Each number is 500 + 50 x the weight over its row's rms, rounded and kept within 0 to 999. Layers, rows and columns count from 0. Numbers have three digits each. The size before them is the row's rms in percent of the matrix's.

# layer 4 MLP up, 2048x512, rms 0.0359, rows 37-64, columns 0-255
088:537492609458426446491573408552516278476478580475500519543475486507569515504576541561446503480573483482505574495505492513415433464485483525556546546493447498494444489406580470455470517437467523460451565539394488520474506487503462493522428555425541535513430462511508551477547524517526483469506470477510583477482509530489509501625483475508486429444312518473498440522519551482421540547530466521500410479528488517453447505426509476444476509553506511531513424457495480490410496515518521606552472555583476432456530521563465494475504410519603539535533403544497494445545473483569548628463596511525511561543536459455509529501624680402402521529449388443486539534553534521512480463533570502503543504470425532461489442372459545544435531548515515450541524485517446496477533479449568
094:421537549523546423454485511510515496465490535528594508423455445465467442518428460485500534541498415590435557412475497505512465456562614473582604489585634407455562440552482564476490430511473584608505453508506546522462525624431452555606549475505510503484542441511416528447561587500526529510487479573467544492525517450535379548470569520529528418462521451507542598523502515509449541523497537472593574648488421551507495506525502528422594452378504447561581466485497469425501517539518502588556471471564512509552477433540429484531564497492498499539435475541472499541477558555477538516553520531494445520441515409451590506538540448412457576498527514520488349544496480519562558504579531489533457503530486437478542519524473563523536482578554576500530495593478532541551481495515494
117:470523433497515488525524506497541503555576512568561558472559451578509467490529498599525491360537522537502547431509520487437623390503459496429494433483603509492519518519570501502504456512501548517566517509476483442411542476449575525502461515509449464522523494531542408535481530486494447488443441527534485542499482441491383470492405476544524548477460433482522502495611463534415576566532496432517491425348447507543507502483465461460461430592455617601501502513474500511387466436525499490426451635586565483477494525574461460545479520433452473490429519511495490487566574441494540510545504501555500615506475427511600493516639469434468457505506547569558426479463473482488497428408577469497532496506439408495474503566469445546425524520503534472525484515551479430494498420510441
106:400572424540505460509500520518529522495516476543504553416576467593561481548478530478459511453517465542578470411547532541541454506405531524473461425484553429392439464557540488535540562525492494461484487480603529440494537479467517557388488487462445466518544406441499542507488419450517532521517504565540481532394492487434487494522495514485405460461516406460514533571539507490482483459528469439525494496517461499448520450485451450514510485449384553503500516563521559544510528585502521428562496524466447536486640454429445444533517441543444388558529438471572610496607498545480533422549540555544440406497485512471660401412590498439458547564518501471532434513552557535436515512476496476523580614551464432544432505488502571469383462452445501511483533566587557463437486529492511
090:538407527536485571504488505462508473580442538456560530509529472499451479495551461540413626435522547433528570543495484554513519607656448436404464336507520503456423411467409545505548499468476610520540560525565504432552559508441496505493537587547497429470509536546539520507460521564475543506500446505543545517489499549490441533607523450505512410494479549509572437437525433503504521472523494491566487552530503489473555541511485536530532387470488522557543416535524484512411495561476497576450512479498498540578575545446563548544438540504455563596565505504552394617610524457604460537510467542587439514479456411488571454550521549580575426504478509526493551441458474485455578496499467425546552608550505490558446424476456482521556476494566574490479506526445594572451446468480567
116:452465506486470506515462479511528457464435519583484500413519503445458406483509530456415529421588479531467472488475553504507523365525569527487536399447508500494427427514526517496625425499549420461509461525553536476522486423478444511497489488570517557527566467459545510440489484558482503542569511496475501497386497468572536456588477461456524552459499547466524502548481448412445411468595428412507548491538519465473505481507503511585505493480525612567426493496519576490501499467522523525542495622545552495531482523529456411548499536491507486543441520619530410507497517539445462527517517499463487435512475507414461476456618552418596529436426499524458421396557414594496548522421559451565434530437448510537496464463406523567456500475556532506510495552515506585547486419488506
108:501422480481460419528457441521584509491562473496477528503505538451452454492440476434474528409520422423479575424528456522520577533558501561576578499482555473390473562561533539467532601480586473574513472481423448353439490533530491533525463504529540469487509529478478570522552483475511539505392436479576544580560416428450533593530550452631564462527403460542573560460440401564520448544480538523559446513420438482428401492491461523550456552485409452503584488436463509468451506535538518504508449483582486513516455412542476457431477487478567514536431385526554419547458461444523515512480526481512531451556525442509563528576488480394518462507556547593370478562575426517358561510518494496466472527530433508460490534487528470455481538478454513547541515523536496409486523473477489
092:481508496558424443531518426519507438429519548517548422417521518428489422447485393580457534455499497472531501467536601457447453509409486472547572501463478455539512475500479521579492581470522403515528509429534457550423475501472448619471537499436590525506500467510574528541550431530416518514536504447482508475509500484488478541515490514450474545488501422483555479481488476444500438462479496464515412483515603470424428456438451522469395448513422511438487515467524479549509496474466494535547610470626535549508506548472463449510557495482346512534473438548540474458438533530541638538530451576574587521556474547440483535404529493493513413466463527432489554453451587455479591494386452520516484458541470443488516517506577497489487481455556448518555542495503500494391535626486536
115:471475592399415428491475502515548492500537522564467561506525532520527546491476529491515518408529471492535540562565552509491524481513511445518382455485508556519483531538471492548599526421471538546444528561424464454496557526513449516407417540521509519535454520455573615493505488517562452527465564466594553537500522554456482475538568511575360571564530530343560471495564459508523609417556398479531462537394477522473451511402459516410502484478475555548493602523501463485530477542528470407503484566478482468588554472496491531588521471517514486546517518484501498545502449544507471482560481541511410538518550450594465491479497564477564493453457435498511550521549477518459410461489519477541639484497420465565501468497438466553514522435484490541520435575522481538474476546510559
113:448579492555479505464617532494533445492514478595550466506524518492468566444619445600518478482559538508564613576518495520500474496450453487434525517386466442440533490535504519530506561453411565476555458550545545474546622482511480497409502529511482470534577490496498484500498465474516432532475475545557458545522571545522529494600581437610486443521503536400583543431498542484543578496538447440501532463449585525428556497571478578508512562523499428461594472470431524493384480495489493484459492516468460380537470577455561550548419423449461501524470490530547521573499461473508612546506506457492482505571611479423503455575539530461503541490506502449536490376497419500578567517464581506453545464521497465508518429470449489491431499484530480479430507383503590537486497503462488
096:445427519507444553448541542491560525400502475435579413423512497489431409455454542558469498533583499399470512444522496498458488440530511560586466462501609480518462552559460504589528570471481461514564479542508427449479533426480458503490479566476510511594518505456414486439625526569512405456436538417594522507550522474536522523585497505476539557426424554501478560580501459470556479547456441398560434476457420487446396453502521506442608475478512568520520442419386533431528456444390438547501481504439491486476639518521402442534522491501435473438498415558417587469447526574524438537422532463544542492447552498440489551508481517445584508580575560574443544478568531538448501545390413526513534442462521530536456471502541515525507505514497552472510613532495519556482490534469424
097:461471517559456541439519572504484487435536509570558547513454542466436452438588479477441576512513484524469582577558395446512460500533577459446499431514564451527537489476451462550503579557498494515461555490517437483439496526413586543546507553551550442488455531426518508448466554503539499495521452470532509516460462538597550542442577483504494570429586476397462513587562490572506503594456533566566470435544393436530536490445485513510355543526518544464451491450529548550535532469408399454547541486459493455501459517368482518558424450479559502542449470518485490429397547487497443569488538519450549498523548479556503468468568521480573530549458434611455579546517441546418541458486471524549547487617510511484440424445450520481512443477538501455408573450535504508426518454445400
104:466523520518515445487540472505594519525493495482591497469629542436464515490499481454479539468488541408470533493529485511412537470518497518536473583499461530425526466586559618559521492491488526538506502537473476479447569531523517536487558465545489477472489485373549562460396449475530443515384511587478522538533461540473500523455544474534424518526580428455507556517440429513483481526582346559496496544590522529464541521484500485621518464467475523483517559471492462565574472495432488510463499490420383505540466614509516594530517577535412463476481415609481491554494484463511459504610546573360484507507490499439496563563538496528515505370522441457523551429604589471416493492568460443517466567494501498457494433509549502524456441557560450462560562465500490474566625476455457
096:484451510495552627477515419497557473561442566535543510396528488636562560525527476550511458484515449461591484530352414498477550467524617474445459414488609482570474425514452552488499516543518499506423537521483546446435518509497464456488466527543501489583524497507516505487564534509480534572491621515502617464456585428432496477479537478564592469505475478476482522575542484499548502594441452396453522391519552463502493464444446527560473599491468476615437593502554470503505476545529545563471483564431500518559442548543409440549514486528546497473506570547458366492524445498508527572425531481430477548560516476477446558534425551466475513493554542544553466427457510485482546489502512551629547539451499535528534467595492540479509555608542618579543638466473488424503584526498525
094:442556382529478477504489514527481501486513449506616607508483521544415437498429439516502574497468545466481464562487563479497527476467568524448540498561513408516472523494598476504521521440518498542533431529563595531498539504430482449472546534509465545456487500508484504499554467555478576566359561534430415526482577468491458480486569421577554451540504588528562481559571529545460526499518507535579476494466564500496525529592468530539541424529443512536443495527531373471468482501557524465495481531482478583582473521513474479475499457448451539461529440533469501502536466510493507551479521552493466467555512507531641534567452512507460517507510472546498407503391419506421467437576526473433526513533519536447484507554539465572488554508479546407368442503542472526455519419490463
098:503448470490632460531475448526596456451469544561508449463563544545591440566460496578448496448529387589421486455503506492395480476454562546514577429556567498470508406529526503479583508497482438422491508447458404457461481436429486555485538539499486441482486461415535569477411494474440513543554527549465503577436534506462468448526458487554363440535484414493507422534432513486546508607508515508452462454398443462486446450494533500507479561551435445577481540399498595535467507566456511467559499460436463478632476460570557439504566415529587525498485529526515472449479480474517597502602504493487521567533487448426492553467531511470514544506443424543515477446585468620481508482533504542503459500494440519432445485458518501451453461473528497459557545492524502461421674493492368
097:448478503476402548511415406506581400527539578486451506530518570370446400563497408437601530499486407445438431577481398481493522486515567394512471465523531432426502461422572696504501489484458552424435465463533522554516601507577467425519415503492536504584515454473486430529497486487453517540431540533494519523518486465469464602499554426517542444462507532526522442529508432427521477483498486393643502480486459453546589496521442489478472565427545549561507521471481517600402436545447463540552412506513505536497444542479609431486571507453455523526460532505553412537498531535361458518535433480523449564479485578436550530458538532452458552492426453579451484532474610542514459423501519489566507463522512517501563473422408469527538575478563536508469530501544461439495566493491573
102:477438536467485425482517539495498521514533517490579554523560586484482526552498418584426447503508427538438516507506559466455401420504581395496578604508533485510476476429485538524551470446509537534509562528466386547508459543577461583395466569476449477511554463430493528549577556647411557584589467499552504479564559509459502490491458500477537505401488501450430474497581464452426389520562522420618505495413465454417543440385507624447392508587549508556537537472570545573488465491443427529502560427509433489607470465441518525490516526507456535544484456509473508468450551592500474452442539533532604556462501567445464600462484497482475455460518508456514483480552481469525606439498602513500548463467532511506506516476547507570375508540571528544530525536537510548471585523489577
106:520537472404513427522484446565565394482517591434449535446567550541508512495536403488422543487481480449511461472461501405550405409451488539583498475407566416416487547530516481544494446492454548471538490499492526386590536441422492454563498509499460483563542457467422566462396429482487520508510447534497465506407446529450468476477593454584477462377586501564492500510476518531422438442575520476500523449484498456571513455556486498496422504544469531508488572542551412510459510482453575555414527527457542470505623519550505376573552449445496385388461519538445455502521464523481549562526524513469513490439448542494539498473539500387464527504449522517546462455624521476485476528492501389515464492435472417518488531510482530630474545528506494470529547564435527462446510437457531
108:436503434589467469431478542473576562453465494608557565533515562455406399512509451439457499386512445506408602494447511486495454444540537481462454505507535523490499536524589452552545502432466505517537487525496577453378523521510461522509574496558521537513502427364473555366402504542517556478513452495579408420388426614521408519437517489627477483470583477506644562502512476561503415443556524493544506482524528490532492442512438500445492419475530474454509465371544498380376436439416543530536507503466462451436508490544451473539498551493515340563394491486468497494466558484527541495517491581540562465506417430530482530483465527429476587453494438529457510542519520558494541553531427471475535487544500539457549524475470513520491471528488563415506612593480602443504480466498539
092:452544510485511493503508563516459521563534517516558494492494506467444534475415447429423524559654502527533541451469537513529433374432502521446466482482533484491438471523499510384441514506558507543476456512493518538485495478516445557474596595472511472497565482478466536450532495483474491552438524571454546563492479430451505503553553535530468594567391543448500457526503479506420492546543452498526415424555483509446496474473486558529474476420460461448553558422509454563367453474507422544411477535502550554471458497541508613477526499441494447410595360471553446498507584596509568440493384459423557542498488476517435477441495632417536463505623514572421474439486520517470506436489572451560546404487405456537525452418544490483516575529507564435494560592468460432511504470477554
102:431516440527436498524448509524576498468505585479559446456487513467478453563428508469457480556525538576426474460498481449459458413513468511429465492463445497503390599548557487624564596458510549543466524451587573586486526534476413513506483602448448520488483516500463440538566493522477607509414565495532472471433524505533435571500497454497450411588387545410443497584569425518530538517580558520595399480481534526488456477464452472479439574487447539583486546484541473511480447459468497536512493410457452487522439498545524537554571526545487522442442413507523536469491615491478569515527511477542473530562572527425554539508551486456513524479491501543513502522571466499532628455492476507441511539570484470490533556519505446578557501461624529437556519458489490565475537482462539
111:437537588492566478480442447580536434383506544543638452440539453489504453539548441527461550461490482509570520473483504456452514499466560413477466431455605464516536410437553525533636435537466543470584418520582532465525521475500507503503472647479543502537453433501526443526534421481473475519455550455612539550475501532505531503551550480487537477564474503528595522474418490562506540424542415496527450536522590504504465524604450435466493573453450617533487492475525529477522453518535473515489452421466569550451524562539446431506458458569550495529434495510588354529499489416487510584486503441508601489510465518406487475555495552552524544439445389527469503504497433476519594409457519386523601467468499518451506483419478548484436490490599570522491531517531463568501513585446523
098:541392435469490440522549528472541438413424497554515545478503514451445458471470475421484499502540393438576522574618418517560508424511555443540488460534512522530443540466525475484483502463539514551482450479521458456502551423493484518533454469443524447516517497453437425418479438570507460503364567521584492470448534479590420481558524563593587551455459549511491461501470427513443549435575487468453477504452502472427604533574445486460454544496435512477543476512606515470402455504466417538505499525481446517650468582457448486472537493469478540444441538512522504416522542496556552582513510490535496534536574504442456475529509539440589437469435554633482498448504479486491626459486530491565551423492547597519493468572549479513469507490507595426515504486477588560402492490436497
083:489559489466487501479596526460552540482460478476526471410569506533616485394561580611449395492486434448525424549539521476534603524535495500421523478538555551450423477552407618613497553474499451420478454513525497497500524498526476469498473506541509528493487495537393539528459536534548544516490532567587535475448452465502517506561496462596531470528518446469506519477509512553542449530550490543469607511426459589596417530466541454442479435538480573448471552507394558457518441481476438528487461477382459508580565473360444434482552452465482494530535570548515584468499470470490500457623566449515541477452528433419530467515521541492464536509509508529461414536505480569583525514400548465522475523550456524506453544511406497523399389518445476543560430456490481550548547494484552
098:431479555552588475490485505479494493506556541512532602421556415513530415482564434578455456496558468499556483625492464470528553542557525443538450515499537398500375415465485445462585434545520543507515435509470507513489498510465503481475533540650545472575596506508531518437444548552475501567435448439532450496520453478413531548475540541419606433548520444464430475526541489535476471548498450528459529505501544472519474520489510485457500547412439544486448489471546436491450484536440314501563456576487610482495497549442429423529526440499386506548532496473494473512557551569563495478476560441440581515530478491449508492458555500498472543461548538519439473579526433480506508487395512465481535529515512524548506483430475447549575496405477571445533563540521561487476523489464581
109:459501582485449505494555483508593506526503502453633464387617471526498436487479521568500592396482376500453478457465477494462524478546425502568610424492479526524472562514512476527462602451504492512480488508475494540442494487443504433563536511535491425510454531490567596527432433512513468589424543512514487570498530531539465549496523509625525491449571395471514556474395443502502522557598420554489508534441553531435530570528435590495493475452469430536564544404501578517494456507521449523505560480536455510567461676451499530516506470534495512527537537567493581490457486553433475469561476467548564525495554450481502593450527446547511544508564522534516507469562585507426493466491428459475445446537430543434469513474569534530510458527549458478534484516550612486448627469475456
102:478447435539548515519495485462524511477413545504615535461620494584451476466545473422472492468582456548551559412532518407428464434523505562430459420528525461505459417395569532440620541371451502492598512490464555482426497545510508532473408570505588478534473431513501479521555548573493535594416519471482482540456464501528497567564534466509496434493411525482581446462502491522349423430574481416495487484542553465509543531536458440495396456541531556473501497458524498504490462516497436594498509566431495558467556576451535502505541499357551449544516494527521392436512556505495497475496477507496546466532442488455435543510474473436598490488590515540447382442470467484473474472476531453508528430567492514494479492496481518481544530472557566461525456524483461480435612505424502
# layer 4 MLP down (transposed), 2048x512, rms 0.0334, rows 37-63, columns 0-255
090:530574490431524489574516435519465477568585441455397452477481444465537591468527397525529583390466488498430506517524471478447567495487548455518496476550503538477534391496547481497464556594544439460491567495594400529448552448505521459509475453523468598538487509452567493495513475510585475466497537524570541498580553506462485482528555515434433442463521701517457490470538533499575483459520545549610471540439586469504429584556477503467491560506460503514467434507429481504517509511484522545539543399570416459538563542467514408460461430481552565579545523481493594467488460457608455539541517497459415540418438455481543566469551669541625516494592433492549552454486558475499431431550497466452423463521548416432476504444502505459457460542500387470524397513509585534537516480474422
095:500515499458480483425516528546474521436487418528432477482477492472533478464461509537476426472455456563712539426450508596406510591418486448447485585402491507528532523545430479530578546398529515444451509567438459573431422525533422509451443563543487491525540459567511455460510561518599462406486515437582496602457536450563484444568582481495504470612535509506526538518477602511639558460504479530572524454478534509468584534474520485425415543451536451545474489491493484465465561460473374467352487492452493522518466510523451595472446502541562511446523506497473505449435466463486431555526549523511530494507483474510495474554551470582464528494500428455537486446492465472529543372481536568497485524563544442466529475491448463482485522547540427517535541565485512547506528506511540
113:454443433519479545562529540470540548508484516465558517524499564519505555539515506489459492495510506536471477524535518509556515549562516460489525475503494466553493438532508458534566379484486592512512536472548511469453556534472535499509465452446478464506558531451534478494489528484509588437530594474516490603480499507604488534375505493464402466443466425484447517462538434506526512478458504434523526520397527537524519455508525500419479409535535487506521526435415478490438476439522596462440422484551506450574468436539477463543440522415507508520473446499486496430501568528524548497496544546517581536508502466538428594508529481496395595547584614503611404445506465495433534505471560467488434520541478521428522442561562461446470572386431520508476551573537430686565502427617446
105:488568504529600552523472511465542496530463495435498514456445532493527443499503454491513522598508449401381500365453528529435478584449546464503475486546393458503523476500479493590448498478504382542451500485418479522526417538477491526540566539464580493516470502544547493582480479462497466486577478467526519445451514466484465534510514560569479521474427536481470559468508486561475535552469489470461482503451550511377576520489475482508469482478464568481443483514514494458525474539427465548566483462484483539490564430368515450446599574498457464580464500583508523452499555418566529488471554528514503461575499454428464514480563512453481489518466495526484406469516567547508538514503495586512490484432481465462499585466443555524536386460460450454485527453526528459561467492481384
091:413505548520506568449501539478450505444423449581489566497522478559437473440469549549539434660496464496459566553438516471461563465576477582541544514437464449548522538507651560531531454491468516432509551501596447464551471581491451535485514526552529494570489486453432484490577482458459535536477588509502529522444572541514493431384428561395489644553497568402496448537521470476526463403471466555537531533491533528509562533545423544465475454515566478450519505488486496512452446513627470526590497481420510476504474429581459536495531509578566609542485519504511456465495553569502505490446478461579545543484458468536403533455519365502591534459501502539436583532497542478584412595522471474495476481425449520484473470433501427534516528498529387556518472556497450490529476500465533
112:519492542454567501521413452488464482480454568438482411424523472514525508595517500521476447485497462527483484514479602483526507549487554430520464435504483452459464429542481473545534450431452516451514550513405553425425482461432535542451453529563499573462430473577565488372585509468452445522561450528528537453489525474446514451465498466536496582536465573514601516449453556604553546426594437548425510522551466580457469493535433489390473421592447509485514584524494581541498482490511579456493632615498555513456524514479516503470453540493479494521575453457535467477546455498456508486478579447441524544507493589445544533432539411469529549550459534468513536453563440491476497633505487312479628448454471502572503569434458514496444460520465572645465517590481509476507496429432476
108:481494444536498393614516479461514466514559520480479498514468547490499556521516530522565572494535515449587423466437395500505607559604516487506534533473547560494504480607539552430462560523468476518563478482549551404464534521535509531568520475494425441459547578419478564499429508530596527481483434573432567575582444522454510474495524552626553507597438443579524598535509448440455547535494537487498503453506485469530474497454439520476465471547443502464521468449603479604510527502486483605526481410541589455534538529528498509500487461493466542535503423570519465574377433469527529507390516368481619467482522493509480525520449560385532517414482571531437562465566352551475511551496465466418547532616448606419491557500546488491552483453555544549543554565538515472457454482495491
095:532468439502531513556460439483460528512504496472496465529511436466557500553477513535504519505497591512590517491548501525438456458457470469511586572526476445548494496476482476564539476546445532506564477478402485469545446516521428510520556495477470500477513562409517486429552473573494458516633521476495477454503506462495482490619390519383517576499495465472536560455482355457548504414473600482449466443543551587401512480512489515468400489510475556499483449496559522577466499438462590533491521580512560578502523514492541453526550624484398573477471490557532424552415444470550634472481456488527544512525614594495452474517514503532581480549503561450515463516550625396493584508504598509453438522506480467493559606487585450503504503535525509493563587506421434510508510598539548
111:501512575476541538516472504442567498476461435523483525487458518564496562418500554494459489537530533479515400564533530450528438515436519522433512604589450513559526472529517466477502438529469445518477548601538428519511382519484381536484515593512533517565432625498507512404460482456381447490478480465476374418574476551604467500527571468437470488451479464396484523454511567497501533485438473503474447466475585495530597558466398531458441491536511390500482386483558469552559566508483523435502462555494522591471513541558447560512458546455484479528558483555441468487414525461474525458446459430546493513503547469537459462568469510435530503509546384527542501494472494541494500519469453480553405472511583515435501379533487351422582557444569576475611476450514514515552319394527470
110:458512467556521495545576580458545496468434476486528580564517556453471565425551472495484510567485475480540451471416534470539515454487482581467558466467520438460456472533534471520451465535525476575461506492541567482596512524420531499429580442551500493573492472488468559605578484564493464529455433555463431451466507523516525564429544450568548437453525434458610484406551512548520544403449431451437500459389536528502459503604520490584481536528471409537536516429371531462423492479550450540469394439443400547466533481435590481509421440554469509562461521552553460532470548515565526531513485535441435566613535490558529578496557556499494493516633475507485570522399488496534460598453598535553477526521475604474463446634529479546463477506547464485474523459546542479489488553460526
101:475491436518479505433476631421478524534546425499528441552480506479538459515448521536544453572547531584502514519536523514482513508472451587534579476494487611500527576527441461490461551425414490497554451511377463474492541478550492513486535545522525447512481557462462531490507514442526502580569466540507537499508470522550531530394492590491539563493462498529527541393474562502525456599440468453532483558527438471463528442423527518522506465576559493415440550505467454510541441395423443529451472463482513487460559542433464458437525488499443457522532452573389530463509509427476468612415476579477571454466460543428490536536458509533517471483607600421494488568520545561515520480453434474516542518457536552459489498477526423521482473446522643498568445425460559447421401542579441
101:435501642552535507472543564532484571473491462486464574515483523482538460551523463527444516507418637488484553558499451479567499430545495456515520433550476547488493458410505487537473446612468504508546497447574439505429430471448477528562525543611543498505554539500516506501501459415473452475524478437563444549513543530569484467493565481556433590370540491480438499524563444505517511592502454586455480451486463492520456499420578479566536633391552609492466480526445537421501470505424476498514538518526483533530577580508530580526413393542416454546466514419521455528471536455592512482509564485487512498515610389532509484447600510555498478472533496433444545562547490525454621519507412538583504521482535501490445462468465449531521420530542553477455499474478499503376485492448468
113:475494502556489486492521545476519574536549533507492481469569532478464433472448524472511514490483446444509513504467435536489515479505553469515523552470525499526518546528464540581484489522450561501524477441546501512539542485458520498471523432548473499457452429441475450551452500552469505504535479574484512522574481495448436515401430545398520461509534468427427574501540461469468430526558457445547571431473486477573454517416418487471568345523414562413548495549503493463550473569480541481561462443515445487505474578609555561426494551557446551534506514549433517558503409490520486482451594683469444473608391485550492560542518509478498508463569479518540564402562498500437542473566502502498564550495551459441468389531501525566438395536459552481462515461462520451497529395431483
096:442583434462526514444471555563544588505483455471443563437502475553560514565413420439580533439395389412442489513467429484460520537500438588527585618511475431536533469576552451549486468399516514556437575466525520498521541518463474442477425508517501455530506453556422511561530441417475451433445524494402493539469424422547422438578585478515581509463519467462464590437501500482550465544516530480493440443529445448482435420522509444520520490428502502518551540460429505453504475470479547451488507466479442467456491497474459401550572508434534532507488499513496561445481574440521502461552552459524434425333531537448551492535506547439512535626444540576447571502569454558526428486439476517547533517494466524525508451526511519369505565487588544556619540502476549464460539505473466
094:492534529485566477565439472484560478458542561530548462477500588500480500534470507560582508487547522477408480482465423532431523447543505508557519483492499506454558484462491471490469480467495494452491481486415514518522438515520413489494482555511586466505477404520472595674346504476458470579512502392541498443425548536480519553412534547487526503507471442486422414532523572394546457502575521474479539498588480524537408447459476547462514515474487538579479559519470579478424582538475543413481481487461507454515478514543555528518552515481434604504564401531526547524486472495435510473493483482504567534488484503517571466550502478546523424490479438430470611548542546454552436581580514522515488547470474521552536486478494430483459494492407511559565554557540458505528478545459449
102:503405513473470464483476467536511400495513612496480517531559581464500401545424501578471520518567371541474525459558562432469569505549545442500573438487496454545503467500501529466544528578551524459448510466404490464533552503558472575474534477544488545459370524580487421512439505490530551466506544484504543495540576514436520466609466467457493536454419494579469456494473509428566440512450553458482482490518502509528536368517468452383573446661444463560469496430525470499494473499487507468473461543575575448468473601500507482552584536546499465433539512469543463488504534487553524462506535474492492447516500447405480485563589632455526519485430485528549536511602416572453620382477518505519534502484539541509590483518375519497532403496472623553538491470507429482407557533474512
099:487518587436564527519481431456435513507681485573425407542538528436429531477534508551599605496566583407519483459613497460545448508533539486526427543507565514470508422492468557540551460452528441472537466519494606499497444464536489512451457508491566516524496510441530520550454423471482540516480519484563471528429431538475439462560497501503553502442467487516541509517467396517528504460458469566530530512436453521535511477506510557438460519484552448416589528586481468561506529545512507430492402500503448477506516531615668530489552489541409517549540510512518470523574531458510571433562512506606455450493579426517505454515487451491512517501542475611475492492492523486499505451412567565607528478470492454516534448485459499533506569423457497429586536479371509501502467540556520
102:433503534521587517516484504489502479513530494418545535572547482456537480522545467554493553432512431597338486467423551504481503394549545443455524529514461505469514553485468464490459547560509484552549556512446447503450483445551481518429541578478444516454565461500463407504478541508539432513531472504440558463584552449518468402607456504460536506431481542506481549485516506441490482522537514489542617492476396527441521523338474483443489499470503529559584529581444555550534479447503426597505497476423349514469530520443530535406436548455489482538565549508493498547485481456521463516494489555477520503510525477530619537492538486435476422382411569407565563521536545488466522418527534614506464446423507473487539576475563535514434406447528419493526512544502496530419517508511429
107:499439389488491460493579505470534462553519512470567520477492494588484458508535618509500531589452392440476515499552536580513591422483578483571422470488555462509476557527461408456423481460525486510480486518489549542492593435498595449565527521559474443608506423547471491527525453528501549567581458543556447552554490543542544505524540466456493490551564469535559475549443539477495623509480508508367578493524574485452511428474515497464521476526436531504507488541423439539362558501516551482482573542547462512471532511478530463502509527569561518471494411461579527576601445437492480449555369456447508509532430525567526528462465534426454547521461427520611496475487494507440490551501515516425466477442446374500554465415498546575534507485630581381526475455406580491454487444486522
108:480477426543521553489473550478656554441488523508523542539577532471514435520530516565572487552538507553493553541427485429573559423436489503561513523593525448528521500432460488487442507457490531507565462542497556558434455445417453471574467398500382429515488444446572532418411514450471507532454533473593424575493451575538446509419491554599444533471461410547526484493503499484537480432421593550516503510521585647469485514629439509491489445518535427443467456437445496490492496521515514514576503530544449527481413385446523455534515490526545432512555428429527472500442550472552478529481476522532505441496547552539503509495386568450513561475374449493517528569556501523490541563521500471539528607497520465572543423415417454477511410446407535549441501470430478465555531463539541
084:399413329537517498495453577462483455592474518521514564556485569512550418531418488476495469514554414463537462518559496478552467567541535489517469442478497569527586577482575423536534478567503591504468493500501488568483613519486476498520437420513497471499524502490452406548528507585457521445499421466582440535534503434428528517537447509485531437473533541455494519436435416437495467610538451519501459582473518498489398455516568391467457465487557463517475585546438555607522472570502516437507482480537497427479566525555540463534493493428458525530426623527461504552480413548423621523540476542567470490485489525500437472640520591571419587456438536392511533535483496526497538494466525418476586526532529458513526516514558502557511563475481554479406548366467509529495541535494480
106:465534415496492636493483556489537493494451484551484528519429488537515564481530538531532504477543543575479382336441398590507514454520496542476484566392496546462479562518539492508555519502555494529528514426389597557534416499440476463484585562443482558467489608529484500530503611557534469487547494541525558414436523479481385536498438537526512526544478569483502585533455511549550475476485538530566436470500502602454560483467548556503491425517474520539560546509487528501564520436500485470416494509382526509503497475497535387432335594506424509441543477500549546502573549429539457534478579505556497445552613439539467531516493489420573567491464418497408540482489462544549492425466465552469543523462484501513546429518535497561551443467588470432387487462471525535455496547569461
107:435521486476539573537456512560527473466476564575621512445511491459481452527547544495559502448513529440512489479545418573577456524483527449480531531506504563494458475497521494507614454496462518483526513481506623549509432439429508505552418456464551492567483396593497468544455577511481630547527542494485391462527492576470459463412559518526539445534487500497472535463475582525427507397450453511446445463578538505654498471483557523615481443534540508522593552519563517455491597512449557477557477439446505511493511473494575455429543482537535433475507463446563417448581586574460455547510438491586405499487458527543531499481495566422522438463446542546548509406453443502417496561525537519531513548442517474557491458487443442526482393501503511535447492540465556501500486496558473
100:511535482515517458548453483518500435524483488484510503513509475498470479552524449525476485584549477504557541513598521470535562455497462558537549477493497586568425525383556452516496566524479480494473502556398480513489575465459487533442459453461501492560543604480425439486553416484497521570479563527511459459506473459495478541530514488424494567451563505454476524464491389419492447469568452473431429522544591484520488411566482493538526497586532470504528560561569541423460536510593476542549445538520374491524417514531405456521544431542533444561474547437516548463502526507562544564403578474568543551493559512548576530482605514435500417593391530508495581607552561377504551525536562562503473354487549529460491425564453544469505529564520416565544508505552585440493562420486537
088:449509487522522542475433461554489513556555475384417504476479500530547503520493458512408512525430545437480475539505545434482420468506453478442527580543447493477461487554570516491455423515518426524440515500527458555472505462565484521491518589519424463500563404483477483548572485498475496558482478533479577468567443495494489442449559511543532438591484468508481482460508419453540503580465539492457516518488455537544502478420466405539458526475551538456484504584528461612540483598440490492483512523433509591573491504386432493565439515481460569543532512435520524397611508496508514420547549571502455488428487514441465349590470448523491397498525518594498555505505525533458513529587485554604488499531454483561420589559480508524432529433500464557571585492522457598471633569544449
101:598512410532540582542467404474520408532481536569485490433594503511505445531529436551562538497578513515462520484567436524589552549563619584558500513512540545477510489470384608467464542477492536470446569494520564512470510630499558458464547467549422518432510549474518529472467450585467599455508505526450476503464460497474463492514557512464608482433562464454416398476458548540593420593522493443599517577588522458503522530451446516459501432412587482530462492506525448477462465567572498501436477388508494409499488517459527429419529481533537557593538521510575570482495518505554443416467533550540495450446488534472578518480440517532476502451543464489406550498519478451491445448480455418451405542632513445480545450477500470425496551378518448600514507460578583559548478476450395
111:474460576531495535496504546438487573514457471519552571488413417552471478486466525532570491434486351587458473476474558570580529640467451461521539477452549532542485552537470441580530573522587491402461512454517524514505581466498512398513571490581499452455456541455525523526528451495555499489371609473500571515487490465522402530402489553434534469442470548449642522429549584456484516460466426531523541444436539531500450558559516546454474402503484518467643583491439456538498555490457488474515617505549491478544478609463558448578525480429477516617504568508555547484390423512492457537524485505479521531481455509477420563540584506472496555488482522481615473438474462592544465428519529489456475506586528442556575388466498483526549503471470532514481500482457551568413552424549423